From a checkpoint of a small transformer trained on Wikipedia: 14.6M parameters, untied embeddings.
Each number is 500 + 50 x the weight over its row's rms, rounded and kept within 0 to 999. Layers, rows and columns count from 0. Numbers have three digits each. The size before them is the row's rms in percent of the matrix's.

# up: layer 4 MLP up, 1024x256, rms 0.157, rows 665-717, columns 0-127
# down: layer 4 MLP down (transposed), 1024x256, rms 0.153, rows 665-716, columns 0-127
up665 102:445515493534555498496419406484460568531504570545509518470509518527426505592524553493490558519557529470388544407385551577534478446486459529524440535489475464523491519472503547538590573451523533553529461498590533633555495506512521502514474503539555541510626357473449482519478553443533607515463506419481630446391501464489513524556627493480457421337483389478499547531472544550533431461628
down665 100:404408440444458536459575451570524558469487459447496452486480480484510429609483528545480460471435577458519514465507532491453571447483465545463514482592476580512483431474424584523538432553567425630563539503474512487490354539510508494534530468616540523515498488544580478508440536506476429497472407432506479548662549431573549495463481506459482590463517558480473502463500455465511579520464
up666 088:445509443559505495486550456567532452565525511533410406436554516482628476524471534441459527456565502469534514552478516384522520492411559495522509498378522513466539501528485502517536484534517404486472516422462460519453529557438491461509516453468526437604465541535548475507557540488490482566472472495448521491415484553561419547484465531499403564501548458414531489428437498495410507552416
down666 092:497583566509558498465406590448474512517500481484530531519475474465478479572480430530519489449482588454476565573529479528582502515455518543549616566587528532576459448500516520481508484452574557462574451519554473582500433567530465507517466524528510526556553545476491562476534514551520516513433440520479536509584472524516494494521464494497485372451446522582519442451381388519416537483479
up667 106:620451476480466558504540637561485444570595436423564486449554524499395442535517585446545476486439489518540540507454559512495563401525459573498534578511542496474578609465516473505493420539466425439438511509538468469376486456498467513547531588430493469524514415477484566534496499451559496531565566540513530480422519523553512558440492547434490589454475465547419460520600492452487453526542
down667 113:438498445496538493474574523521481459460534527435472614416467563473443523499529537453483553482389433527515476430466575527503483503536504415522519540431411538522428511502441453514520520584483422520496516616495368514501477639479538565443479567503482446544545607373468593499528482524530583547558389428507464554423502469531456445486525500452599456521510475537516523419447617479477552495455
up668 101:509560442525521507499436466525472551550584514553423531497434489452515465566531453486466548505486443540556464504546507458479538569538475513509532603507593503484469564525575507465532585464478544370466489432484428529572484642505538563505519497495482545619496555554451522508573561603463443569501565484511483538470531455419492491540455536485510491502423526572458379521475444447475559458442
down668 103:492604531505547404458451492520476394485513449404509485503515492444527543510535520567571499434371513507387429516487483544384432461376495496502386436524486520533495440511446483454501438557416455321511495460446530432494494506575466441494529421465442501429466448462465502448461478455423456508454411423496571522512547504464460479485553480518589544418470546556445565523532529527528483424562
up669 116:411493494473581474491483578445467531473525534528542507472520659404483559462457352493536560463501475502489471479509490498581498447544455540500579457463477520456531547501543480522498443469500605547530455596443481483534415449528491481439510574598542408448556506458582507603512494423485492508495471535564416540493540481368393491567461496401514453431550475539437477542493545436568437500523
down669 110:526502490526537538598471493408496601432405522474486524490554539450456428548515458545558585508523501509438448493571483507572435505451626578452526418549569482454435533593458429437515480515508514545432365438566522547544404418520465402549547491461542460512501580543541535457530547446452391543506458488490465532468562540481520449433427531491487355497539546484509535470513459562471423554492
up670 101:519507498532511419506443539479454537468522511522497499452515483530467475443519561479503529482474584499540533531536590506582486490470495593571503490483593419408521502533415511518430434485551444488527516615531536413533502514503526522460564440469484527450601408560460406455456594545364506542603581543416498546523522563514518555548551463495539454525478522579515517490500464458462473465434
down670 104:483480495544488477552505489515495497525575530433453570461487574490440492559530434605530458574508558585399512649370557575495486456481572443496510492561463460467486554575534464448514514511512513447456533525466494572458461524574479528480478516482524401446476470568484539569469497533443474492546448515439550475542506476484452548440570543524536486451535510543572406510498512379498482441531
up671 095:543496582481573456457476479514461545427489574448503561450585446420559403510500496539443446498484492463499491516376495511510545491521423463434503552484591528530604481443433574483426586497513451450562515616495472412567465518500494480430488529547506467413502495445566541541410582388512491484542442525503563543527517534433518527475579469468547491504478549531502459464470418531506483475542
down671 087:413477520495615455476487554503554496501527549405504560558541508507493536457542567570470509544459471474570468455473451464507553549564547515470440537464491550480616505449411442542468520470497548497477542514476605471562460415506494514456543534476499463437562522488548433476447463551525468434470419423526480524556544430406564514588564517492557521413472486606467552439543538519439454539481
up672 093:507459471547499516525457484411412481426475459494468498545492462473496502496504484477559453585498396477486483392541530549467417475586505564463566562529574535429579500456523608473466489478574558449458550440441528477526481521510459539461543526575409480517580520516431489517485452532483465515521484455479468561461454482468514508466516512465419610482413454442452461504448432578488543499517
down672 087:495557491440437530483531464564417524523473541447505462534486482560418476439368519472513523487565450467491480527473395479444477515476498417517488478514443416493473502466463464472547458471500510552488450598586537523423487460579553543561528581477530535449520508536511437523477503534483578634409508552519550440528597482505581493506479501546543485499476486444432436492460530482488459479410
up673 110:535511457564368524533550501545514445584510525543587481496560492469436467449490485506461565496512524552524484479374603478491480428523600500455478561345478546519436459515444516486508586411505526531568543460551520468591516489529484483531398503447508554544518389535483536602590516416492447479461511565545571502507464451493439516417479505528507531433386466477525459482570527483531488545542
down673 110:455521523401461461489494573473464581407555523563460456537529479577492438491449489563482434387438571603525543501494488451438450524484504583552481518501558405510511517492540589515455496541467488407551582507453476532437623507487486527544528581501535513519539511509528504573525498536558399424596468501526399512479433597464513574570451531451491416597479511491517531524599550441543598482496
up674 091:486539527433531532440531441510510551501533486490435536426552553565350475473458522515517538454485584424556447494455554465445500431502526507619578524486569467457567499471551576544458482541465466541470536514504509540467543492527404477564480546526454443588473500509506586492599600535506462542517464433433603487451447542498479543481425548447435600521425501498503483485548492504491484406527
down674 089:449483421467492546557503507537462493448498487478444512441515504498492503460520513582476569553450434509496459493408426522473432604529455489468560494535556498539478341514464435589567488528475534561491482521458502567500552564523440509403504615446501481594534534523394476534460468422482479496473601522436553469473478542484457502361520541587510463489502599504385508484598511591412633567432
up675 097:583538521498436558357533467480521531436416444550524494537472469613486531482465533505537519493560594508453501446496493454503497546472497521518531431500454545473454404426559545519588552492443546531431495446475414402385527570491448416565493420525535458511654438517487453505463528508528468626560529505528477497515486496553630512479481512495543538454407478498553458457499428497488433580516
down675 102:470514449476520430414423430469547483409488401553526462480546476472475527522533536453441540511501535478469536477452428442459528518429479429467513470538499529535569484491426413497531519536414385544552486464500570482518514503470525576498484488479494475540526430481501505499457464560440415506608537503522476491516565471536624542424543574449563601496544490464649496557490481460575473478557
up676 103:470498535499461565502517470496548426428455551464403514460497476513448551466497478400514488538511475530513525452568490555509384469475508572526522470514529519550583434511434632438485453483489545581499538363542454536515420521533563499552547479498458533447487506449504480494459480512482566496530596468506394596554446288590495608410496413505557503549453516545531484441453509477455518581501
down676 107:450525464484463468468487532447497474537534531460538560413556464429551554503558561592454523496533482598487458554432571498474581509592470530479530423494604535529474531506514361517468609484458441450480536548467575532643598579550503526569473652494396483514453470507467533531486521522564447538466427505469457447486515495517587522453554495601483491395536504458533505555442488452455425524504
up677 101:552516507441444422513526529600531456540457506442487475470589581533562466479503552539587511509481515570558512434513544359509517540499468511493511472442500474453509405467499500418424461483443572545527585519543494428503430549524578463601479529509426479560437477457557522414507530414502485541492566530520442429548549512475558498518550380424577468599562522526515491490467512396524610497518
down677 104:500507526502439452441637456522506435501503496503467566544460525575524424493560489422484494495437526501470448513511646473490505422613505393461495466454440496452575529533413527497576375448559555515490478542554569391396442536537543426552478445460484589475448549535461551493539446461487452442449461484559467496549535488524509546537547486446506559574514560448420516522474554488478475511534
up678 099:457527558495428391431507490461447549527474559606467488530476506528472496503501497516489560519537537430526450503509577556573397512468487507438428542515520507624538433459454448479614629435561486485536503506555559519492545458577559482526496579529543466484545517448591480496535431482408449425445517469509461597507479506492581512414556460452514557461482415510581477534462503483504525541488
down678 109:445516515544496523428483522522557516511515438458561436429494539477525477512478524621435399506348567614504463514428586580534574488530535566463499546535517573565519448515539541500486439511492515473505557534498455456447526549602495465535521547497500466537526433520532473397550528454562519599579492514460486408520590490591466565506598481550477486499473517499506455528388404397537536451462
up679 098:559401516463526528485415488559453510513517605525500560443530438497526454532437502574492521533481477551460548544550498527508385525461490532546503462598499490522573477445553602424446561518545518527542470503496532494478475484487481492525469525426548528516515535512507536549447457497527495470497450495508496489469522503559463548594350521518468420550494434555449570520467520444570505531509
down679 099:503481489477473573438497524472451506460562428569476524426509651468395527410553521495418557484504459570396413514484544496472504492454497508528525516448514449463476485488448511559591469553522470432458444408526473436534544369443409547561557516555526434514548490508447513497596503478483552437503483517520544563444538515497489417481526434472453521526463606554497545499502519507477391501536
up680 092:511535527580459436536460498510514660447613459507498465570504410510465506461514431562528529515512462515467437577549499472494497564456479540541456576457501505570491471428517564514493480450513451587519533430542501489443516525412588478459466531482498536539531552495484591503481440532436439482522524442458503594462574492512461489413456528539470445559533550514419496510508521463563452606531
down680 084:584531476607554596572584429554493484558486554428489589461462431506531512395482493471504535496454471423517478437429532444531550492502506466453522485525518540460541499486491508572543379455528604639554603508487513404501521485447523406498556459349497565425492482484458528513442455529585508564559448456445457501484503544521496451498380523570514510488626537412463599498498589514480622484388
up681 108:416496579557461555506434453529514463572488566517562559535486541509459539485485478497482507535439469511404491552514561585451420481488367519516467579541487450549484453530387502469461525543529517449487513515530487562535565461464502519549480567482586405536505507520555558493416527510534547446478512463583458468467535465584568547554546472583449499514444465392393461411456520590495446502500
down681 101:447461527477581517485560397586447473580470431583459518483456471544579472495535505514590421459545507510527522541442579482528429512523444555487468543557381494429478505533607517459545455502448547541484480472577423521517596441446485501462454462447485508499484502531598410487453456502441468491457595473474528522521526543511557511489494429512472447545524447471469453571497444552531558443432
up682 104:580457437556495497461441461494379487557529578506464409535508502383557485547504546396481552465554485455476504497563584401558478503423565572605449485531535562491554449511504458525534477616577506549516498469539536416553465487504506476476586511385434456483453476506460509532490548388480402416526453486459496481501428489521448479541466481548586566625547505460545510563518489420457468485452
down682 075:462463498523454537463536452382600458615475427431497518425538489520575411526465437506601522454535526465538431546497443537485488520534437429458494480472484452498488470384513527467524430499519535479491482453492473515456570413512499505516429539458528541512573534415523489491512407443542501503502514582477481417538471501496585487472563583470484485477438470471478602530422477456495485509504
up683 078:570386586469440578504465580466524532507559460407512534462544507478543554512565476513521559558546555498462492443500466380488505570495617429485527524595527467408503502463525532441517538531525542373442476498467536433427484540534539488507587414542575359584473522428443531471531486568507501517518424501587477514493551526492469506505501498538492462393543501486501418418461480459487532507455
down683 080:419590412513528523455600418525465506493498560502553472435421460551478501494537572470510535452472548432545554474489580574512504465427486512528601542442429458503458498384556456479433446484437552596475486540459441545555556499554502530460482628461478551453506534545494488565495571516498515505474499477641524468404492604533516511438514503501539554581535467434487503514524489465475470457489
up684 114:462499528533424489545579510493442522479423522502469457545491488555531413540492485567533500450509527531488483476474470447421488491477532425474527422439409482525405486537498527510530478556475469541515527453543568483477504506589505533429389555540554495478531619590455540483563487489575646496570389549507474491515594463535541480455501504512464432573426458553428528581504519368525472437516
down684 116:569402455506535472486550555565595526540532477420541341477485517491512496502392486463449393479527458483457545571511495490545547485420426446482548464462445507535474506508578527485506487428588397570518468586432556507513409401476485534514511484579474459473483477505528517517454505458466590599455435546421518471450517456563513491490514532499455487423387525577498505568540441456492521452490
up685 106:596497537405480482580505509520434447501500444559447492496506520580467525474514607506506493491558515495459551460515425502480555434447501517515445426472479579573452437481480494564491452529493490547489554442586417500402492585477476493464508529467565502545469444518485531480428575543498454532521482552576502497503475553510545484557459506471560553506487581433475473467552375575466451482473
down685 103:446514566465503498491463624476430469497449523507599486607487471438466579515546469458540520462538514482574401387569425551518394512575535436448566461480532573428441498524473550447500537472539439492488412490430450550497500505547514477490512508489487638578452498444508525433561549487425546434581390502478494393495514428516553515528511438645586465530482547477473523464474480474488386553541
up686 104:419458556464526533474593511464374477535494431425505458577521542570482512577474520443515528493540536458477486460554521531386455543595518483501518503511497500527553462438490448468468503539473548550497549523551438462546394658460510494455543524446502508523493512466466528459520555455502464504521483513464511538518527501541467559512556458527499563474450390500475443521477495536412497592481
down686 105:525540554510532532505539496405440508437543472491478492505546480457404520555498480532483467379528486506477529568489431435472521505548549500473585513502545510585428525576543518479532620519572473538477520510469520466500461562448501508485468446577525540531592512462544552486561493584527495517583588491472405440492512468484431471591488436548565525513461456521579569454509510533480452499499
up687 101:486425504541527547508504530409439538551477608456534515453394494492536513413439381518542424429473552502516468508525544465526502481494414623510532477590445491590540535459498437509538538485491519441482525453556464551530434504470502502565578503369430415541496483416514476484423496513455450568440424431531517464505525461504496506538343489531493517509486596424523456602518577500480520486523
down687 099:530435460488579627519515465467605553491418581498558505404497504548530408457563497512478555525580559511452486437411592552494594450517541433532561559451478509441566432550472453491547479502534561519514537434500510577520481508505462501415486465471417550464499410473519481587507394526538482411507579444468548517526434453471522450486582479509497521505393520493557440501493483437495492536491
up688 113:520572569545455530442525461530589464418490561446542545465538522584486524490391496543563512427511554463366462514509488603499428584557396556514512519523472545583385493520461517510557631522582532504554552528504434523446505518524481522453565559526583536510559488425453442458544479465446468561544563457580538398531505519475500554504481468523474561517559489544595560408504446497481419466530
down688 115:439531572566508480528439447529471468494481520499471555649576502399422510382472573462636481575483447507486572505487506514508437518517499485488372590490459494454445513542523542519484500496503475536523456495570522551487532458562499534518441533417559408434458460492491475490478456489525622532486458405496432470518533441409501444568515543494506477615502387509542399523429575527525457454526
up689 098:491483528442528564553495563536546544541601489536538525450495453479522555479549497439560526462447560560585511487580499474532486428540502442539446421603427499526548512534599463517492435534573440513486545530453415426520527523525498562533503546528517420488527591394494524438466513455530366526512442539515555584473477481441435496544447503416503539537480575563522447497532556460485569419497
down689 120:511512516474507454555520496441533506505523552550551483428492600552477523478530416596462527488452583538600497514385549474405509626522512540552473434510496413523414525517524499447501412447470482503533523456484506571469462428507548527527513485438570408566517491514500561533478563545468430402587491526510557555523530521400542561464525467470542501528490522457446483480456529501478495506521
up690 116:570507477466479548533527600515634510521461502416492487496515513504531416573491529522394472442480453431502476479503504516489524528504468437581473494523493458535387435423456514550606417486471535497473529542466525458457496488445500528530487468542431486435568465510592486403462559616526447599508475530418529545504522434520500493434492461489541469440482454441601462540320540438457504630567
down690 113:560483530468571485522553516436465462508458474539497576473544482460601512480513440552499471410430469487484472535557487439568491506559501595499440485525485461528458479598592604497533517659510482432435488458512475524478562530475490535543440497502519467465467480474486486521527532496518526467512488508456474550495370457423579443415527447495539508413500451514572415571512571544487427492407
up691 119:497475417557616559450525525470423514570434524492548544452519553564532445466529484468451557447504485529516531472529534585461527508548531533495541488584476478509523561520480512558484441483500545467497613368488473463536476549538541393503569538531467444463533468487513472522583562490414467459547458462509537472570471481518535522536472506389568552424467518560502484457448488552401444519427
down691 107:533470366462579477487520540513313496517457572485565539516545572547585490469577430486468539543474456466513564487572444473401555508523524483507508475492485499649516422548550396549462477487526513484426540470530466590461453536522503527453506514452457464524463417508576519460556457509480430468431464443524521483500412442602550477498472536539460572482526565440518540531459579473428500449417
up692 114:502537498637495439465560597495552600499482528464429518557437549455552388597429446493532503397527495509514399545432487611472463499467454462429465465475422442479571479479374502529481416495529523500443519554550540458425515494495542520507476440552435502556564486491523453482473420577558427486600495487499553498537523487494568502549493524467580502526481439486507530513480460568593446473559
down692 118:486548504604444500506491532447496444571603566386520461490522575561476551499491492446472515493483473487460489417499487451541471393498533490494511522491472501459475535487481514506511414641563553565432479571524431586495483475595540458488550583468543498438517507485518382447437541482502453482598557551447529498533547452442411586483467537434471481500498451512536473490409462491499496497480
up693 092:539540544507517585510527496555439475629532449541488497409538491471507535591467487454531470430463482518422348523444570432551534527578412518479414571464471514468479465481474498453514478481508604564501485556506587504457548491474548541532459456524500506480487484467449505534526531459484477495588478561414463479548541518502537430475493465465475531497451505478418456536495455481457473406565
down693 093:538484430538566456543443454435472552430473423502504463445483548524395510545477538567488514547552409532498510450498503540478419542424584507557571446515515421447533532550551564495556419436478528415539566482557475495487432500552483459466575533435455468445577565466597511482532509554477519492449522505547517606492450452546498585557484515563462553438478536500535550524450553567472491485471
up694 098:445554551349498529543491567512510558462459450507465553437430562443512588466489409498487471442602432555578503469452551494514490472524447587523479535477474413507500555454434480624455458536599520523521572435501474540434496552425498508549412465465530617491538438497466552457495583483473536504515427492475552547483513569542517534503514499474542515470487536500477460518477557479467572508515
down694 075:468490529531573526521516485515550539491487476489546520487428512544612441527455543498628513454441517463465470566365450546517548481527436457475515482512430449445471464497450550461558549478487530611534571507543582482483532478491455578440512546424559475492464479504440489491553559534441540414396509536468526519532483525436420551577503498597499538452544478506453660478529439462515500537527
up695 108:426478469437481561536480502392568549526475509481471444401507479403440530514529561462496559457605508503414500500515523431498554590422484496454491529450523591477533486395490509510576450477459521505489467446598509549513457568510468525454554429516536470478490511510574475445593565515572509509545503538559543562541578448537433468439481531545578500382402587526495472407470530534465483522462
down695 115:467458540459508531485494479500431517448588507618538466518523424505524543441477496502492401478457453521560451556523590524498432437568504477552506549572509375494490443481521456541473536490526588553457550585574499551445479490472459523451504544539487457542509483491554446522619446607526569494557542479485449411465489488574571483503532530549457571554612405444479523512515567493493522437508
up696 096:546526486543467470568479507468462551537565501554398532491476441414519475501503505512494480569466516552429625478424448449457443532556491510522469573496482431509430435505459499542539503443519449547446604521557515406455434541451602543563481431604565403526539555515481511445592532485511504475465502524625503543457550468537513474479361512352394552438507497453530522552416451510425480541563
down696 103:521446455542469480566468519548508557445530543499526524544603515495455483552506484526396506501577511527497464544540494500446428490511482504509493493548528520544426426434475507490550510537471561325552473399535608461503567448489487503476459455528416576530576510463448558512409507474596501484491603540482474526448483529480491472559601522544457544555481448427482518491434508515403558535473
up697 100:481540555469491514466569470469514576535527518461420472451553479524498451487486600492554376481480475469531496653588537398529552499519476464520471443422455572454484447568547565521461490457539552518541435550503479449456540492549437540501464478482480493635520419452438515593535529511541516611515501599416553444445483421494554563477459413531452489526498501432457521512459554505455492434476
down697 095:414429402490509573492448502521469446563418458459644513406509488468489545526519370531491519465488537542500535547417500457504484456533555547514430526521468554586551595486484423453638532528471529511495542520453497490554517503465572447492483437559458600580400572535444507417502479515505499493472540440481474490476385504467470478438516612546554521486579567486438588543591438494494601550502
up698 105:462525543493553559544540445503472501427562507511514491498535558501454517467458550611485459455492488525471456356467487504490616457542466487554484547503523524523411425493480498414531472547503573494505445558516474574475478454511501524533456462628559532471411547470477543494499479543453537422507483462441381538489436517526526503377552517443508568529498454468426526484364503449485457545568
down698 121:444520406469382500453480578540554456539545539513462461472517550572532420512432494455493515488372552444549550530480484508495534532563468540530497432481489556380459473505433540434524372475451451478456551487494466483575563458556556462563536535524446535512476553519539599435447524547511574511526486464549533381509557529553479505525464538598460601421457442498532390484411543574420539516436
up699 096:603441509493568470519545437520437468528446466500643633520576579461490505550568529554478580535320470504500504520503458591453412491511495504511564500530488510493448501459526526425533573483453492475470446502430467463523433444576463477536518508561525479445500504568480475540482449437586558560499468614515423483471504469491470437491504478518490549542515498651448433400512417532414484483412
down699 078:472583441445506554427466437445488465538460502503497523456541518538546477480431498451471550467549496459450514537423507494482603486515486477497476398404431488454468469585536567481466446482472440604624488440555511506502518445480527549481457531450482504478465472540557475460554507481515438514444473446429499570618514552510488524543502468491519451463521412454460611471483447482535493531462
up700 098:509577438423540550516508405430447473541469542512476505447477481530511539550546547489453485484514548514417439412507480584543557539520457576539451461436597438477475579447472484492500492558485459370435481431452501503534567514513392523523520579584542481534447561526487501501519530649555495547538558507447486544547487459425494517424437569518532566521454544496474430499504441464409600477514
down700 097:524532502552494499383490466476512499503470553480576561500538517477527496502451406516494512582449548500551623480483661528485533539535479565440438519480495461444583470496392468411448546477487503422446553592481528502559502485575490471508502635544432531568475414492415462528408558534407501455553500549604538581456571473504444479529470494563515492566462505514432504481574539510500373496492
up701 095:464542538500514559477553439526461475462445478448463399519516495498431490429511583539530441500516475489529442466456479492552473547543425485520507496489644518484569592494492453506516541462546541547512390454433543425548527488565527493638511479446462484561503473554563405484549440380544442574484529480437505433490538450563552538541557462480524531479544506411472514560488489449460493499476
down701 099:390383476349493448463648446452497464512468536545592497494393425502527510545526459529433495533454563441522474482479505498444522481563486462421494506482510471482490446508509585408514509510480533473483549479445521531532569493458530457487468556399477474446427394548438579467538570406448499461562424420579518523516419497469483453453448500452468480428538457510516430411512515460542522504535
up702 122:508504459439531480448498574486530440446470574428513502391515421442437482519456514547580510449449458482474528469474530514566451461446521489428478526398509529494476489441486503489557518471596464442490527556530459577537483516521460515449524467549618622519474424442505536507605538538594555437499520522512577412444496469441485464534466463496581522462552613505576559572483481440437535517498
down702 112:546444462497443487519539521546547529544413555573451549543598502531455479398480494449481417503598525569559550399443530493578468555492472393519574446521524473426566482432516458462441501550516531508546494424528477524478522463420535555543491562480512479587597480385510436627532539515544514524491514538465529521496474503415490498521546433570505468528496511387496436470506533439401535516604
up703 099:530503458478482444484510495505424518484492550522492466468565525509465513521466446498505596557509537513587515508444508549473505487496658433554501456488393476447461595533406516435512577553470569461480510537559504530567525597485562492532438563423526421480438472530534485432569519496532498474450408471528432574476533553532474473549486514432393438525518445449493440520476447486452474482539
down703 097:547558498506487522488587512481439483582583440537526488564449442472614475542541540407429524514384551553508572521438555519487564482478431546429474512569483514561503500423592428537448484548416523569565389518462539519505535425552476498561535469497439484445542436524538444471463541478483458466459511473506531542492516561456458564529502496426514569522445530479546519493546605651490546566483
up704 098:548541558440462483510522465486522453512538463549519443460555482425471501474475546385518540557488469415588489487507570466455571480547524599665452585452621493508546537449557456438523560440495565500478487459460458501457587546385518429539441459394501498566549511489517529555511528418525444520481523547493537469511503488521539471525498445501483591482508548562509519564460500490509569508389
down704 066:529490505522470560381549534390564464512526470430519515446571499564526477512378481502491525527586426442514467466474418477464473442525482469428574446412459563516541491498442501504486539473521504577581600459589571508424502526448507531503495523525530451475480473451462431490525500495551479557464583464495533452512515524547560570574457511606429444434560460510496481534501492428414428486504
up705 099:560516499506478430540559577543521457470499461582561403467501544489450491565469568541485469485525507512542548444538577556524474437488401492525445458486541506518457537558438525532509560480471528611476544459446550500560415555498500503472370382528428443506536483558583470403449518510501541476435457558591448486464468616533511436480512566523492477590494557504493453453496451548491439472463
down705 099:484577565425486479567436457563428532495505493550541553550561454498545467505431556519490633489464413544406480513452498560466513567545475455540573410532570523512481515498420423550597435544497465537491485531520446483570594477421504427511551491579457551411483484557461545532507516593531500467432520454534434449491488447549555484460424555507578480512528474566455497368458575561504498401523
up706 100:397457509489597590583517546504542570506563507525508528472466487464487501426524541511562407449483469433536545503438589464514501528515625478510534550491532404492473371479433380536471513575421443490450506493543435542538572512409424523484532394494441599544518524502526563582510482468483457566565553524549441577565440482519526519474545524522494593531511539526520489545453499520524496576418
down706 100:525501517518523453418501511465482438532473530522462546490509630506486467541495469454532565525547523522545574531478462481551569600504450550526519422477493547499455539474546413449504379407453457540488509524558480598566525540565531475475494495442497512393475504453561435504530474576526475490432440491379557468599485503512587464596399417468413455524562476430546522385467472552535462465543
up707 097:460579515528468486491509508591451534477411574522476427470467563492551556467515522459512579557531438574539434406486482564452431516515569519527536476504486528478467537457544480517521546518484482422545520510517500416462520548490521484593504526453469472406658471553578535394441454462612489552486559495377493490465498398550460521489456577487499410530472593506581425475483520506503556523443
down707 103:494519419541486432526525528522495439583452537471604459553497558405550516444502442530571522571456524522510529474518473461477399478425573520466563475482464452526474577560484495494511512421480462430568507503511380516510624529452449533422433440512458514397484485384452489480578438504501537485501552364535471451476481424603529576512454541554481500527567544480573528480421483466541417493516
up708 093:566479473418434514560455527520464587485516559424483533481517535519467501456513505504425491532531583445493518491517483457544506459460562498540475532438546460509477669444527489403424483407512461556460541470445483507433413458458487513563469448588465493479493445505584480458508515499482502527546562414461415411573446543532542541463578542511485504406517492407524600533497432465517563519470
down708 091:395547582580574435577490481488431494497475523446441500526545514516520461475447452444496537455455533496510541563484494514588596511455442496457444397537517445509417508486528443540488458431469467553595472552517538447597603447509429464616450579513507556500502524547443431581479452559422549547548526404476390538570440518475462456482403439528545530512490455469475533503513541542458453466457
up709 098:403445501557505524461467570473483522508492480477465525457492623615494389542502482466570564542635483547496499413538559462533494384516480453562509531499487576511478539547529487456535514453466426506471417482533524516564448470483433516517444452551424495505581488465474527541478483484464407528475452507479438484511575463548589415458490582463559514566532534500484502476492568490539579519645
down709 092:495492537505440539562513512658462452491573525489516474545575527490565533413516481572535483469531540502383536463570568516480489483580490511468479456427481460451466477547516408501450492519580485520488425519465501548539551511535467574484508479457577545526477434521471531477575511490515429560397476585547448441343476472380526443510508442555511407481437514527401425553496412495535465455568
up710 105:415508541480547549525383521461592503461470390484546478524557428408519449438517495498508526632450480467532426464510477463452546503536427473503470510519457526502520623502465537524517469505453479446469507530570404505511432468538466564647431432655457585451505601474478493501442542452493535507560486516502566510502629534492453545551499497478431563480462534449533525430453483477449552522485
down710 097:473494483507519510550566541644398572546438511476510510530460519545510360571467431490485457491520576522454472460451505474549492515495450533551518433495501473494534477423497472478541545506521540623555471506460494524418477447453492488529526534434477465630497506488538430581493595546563386489474396537504519524500397458529552411449528563467427455450421516539394425622499467425522424450508
up711 108:531423533420490509468539474469457492447468503457525474581497487488372558423507537405485517458472518604506512492492506529440488445510472555514447495471460513500455477504475418528547410512412622560501438344545581535442555454496527503520514520424478460480411446500495383453514443543528472586497468471550508615559544543578454557548461438512575476541437556526389504536477478491424573448537
down711 109:522469538544482517425433480528558605437512555487611459457452524465462586436405482550459497567517457630478533404526417497461484367531529504347512449505461580530521474513528492577442507598521518513538507498413495452510562533499508413490476515521567526501601533446490457478500495401515460515559558484544536557515535565547563492475511534458499467502441546530441539416426506468483492560481
up712 091:459452526445506457528606434474439506547471435499489502417513430518465506429507401475494414487452493611557521541599507495482487528477431528430477603549529493451421487558480456503445492498527470539497538404561373500513537516525473489438450538449544580512519630487520526469448482467472472512479519600417541560531492502499384478470467565482460566479494521534472496569486472464593538555516
down712 111:567468549457477422574514513522485512496568502476599470496564506588506480527504398594538443413499503518496516617537458499430543477442522571410540527522622519481507427553531489492448442481430490573601515492526561560432560518422516424556479474431508513415461576456545433492414563526527428478474415580481348484448469449511487499406486481407487511484564443586553526447502593473483605548452
up713 100:524410498539474525587541525576515506507498487589494568452481461494532497505568501425505623554510494514559528499460494416480532466454579508579559405340570455470488581492467467462522464454519502609482561522461490518509523519560561540536400427438440470598481461501367470451501536504419458481442554556463501511594519504475517554549516506442478529510407496525405544442552514539413555494530
down713 098:434436532553481532551470509570524548584510570508528493516533506430431525551519478572527559502508519528477515491476457521516538503495513532476545525513553530518608451418463480464559509461410477486553423552474485516476536402520481501487459528511546601488554540472496524519513443467543504419577458539530501427477556504526572478479480476488460465416507593529455627539533550500468506579519
up714 078:501472541478554495481601554548379450440530443497488522468505493524472533535429475549464533501479497574397481469505476483431494432555527437484461546530553536556614575576496529514590579517527493443485502534437568494522570428502445490587547416494561472491473456392383511557564463527446457570477432407578547550501528619514577551518489417534484470413522516461522448512484401554536483501504
down714 082:513541500557503499434546445467521555581436535561521474531412509558452381489531508492514431517512489416559524521487487534527522516469452535579538401440498465413427413429542468540462424528535552467573440531507456437526437500508525463417523574490504547523559532650536420472451551554528545424481533571489456481438473397540467472452501547495520477601549597545537547511494526501432547512479
up715 101:490524520467468553499586470462521464513536619437442461522492423466546532518456463496517498442500562478615534498413495491422479554493452539639485494466535533533570484489513511465500499471525505394479505507552519444466498531588493465476462433475443559589616505543497552464495448432435391531497535556529523467421459381555533538507488417487488510595564557598525518481470542549566575557406
down715 101:537499547519561493518543513462494554431569544502445495436525643558351475478556483551485462520407439479463456457560528462554550554401484477434495504505511474526419462507561423508472550519497500523505630458564482428540502457484505427532484495555507480393499465482484491568509569534532559442459513526404574454506484515528463470617475568589530562454543401504478468460581486511514521519491
up716 103:466443472470636468590452561545494469469585544470534489529490502518410571459553598527428555549461505468558513467447534549517641558428566497490419415487430537468441475424533410532479506522502628460443464544384539548551468539467532476472495561437395449529431456496477514441589449494508566480458550552504470500510484475486523413524487434567484534565519456434455538557391514540641507532490
down716 112:515475489458525394563638464512473503488472487570481568492482455479457565516511503397470524584492499475495569484574428563527576567498458455521482486497480495423458400479460559486545540496488501638501435380463449492528522434416540522492492458551439593494404552556435513482488472523477396433588484512572514422468516550513521446471499469487495488533571511551458487541502545531536551490527
up717 103:552497513475440512514499479505592442603517484541510473551518509401486421425479460455518594463415544586488531521594433477573562571414527534574476477538544502506449582513540492559482455497539561514535399529526529565487547431531441529501491489611445489582541454482465509528477439546520490408481492538568564540459520362482485473478584376505435419601624562498474506521486481458505542482579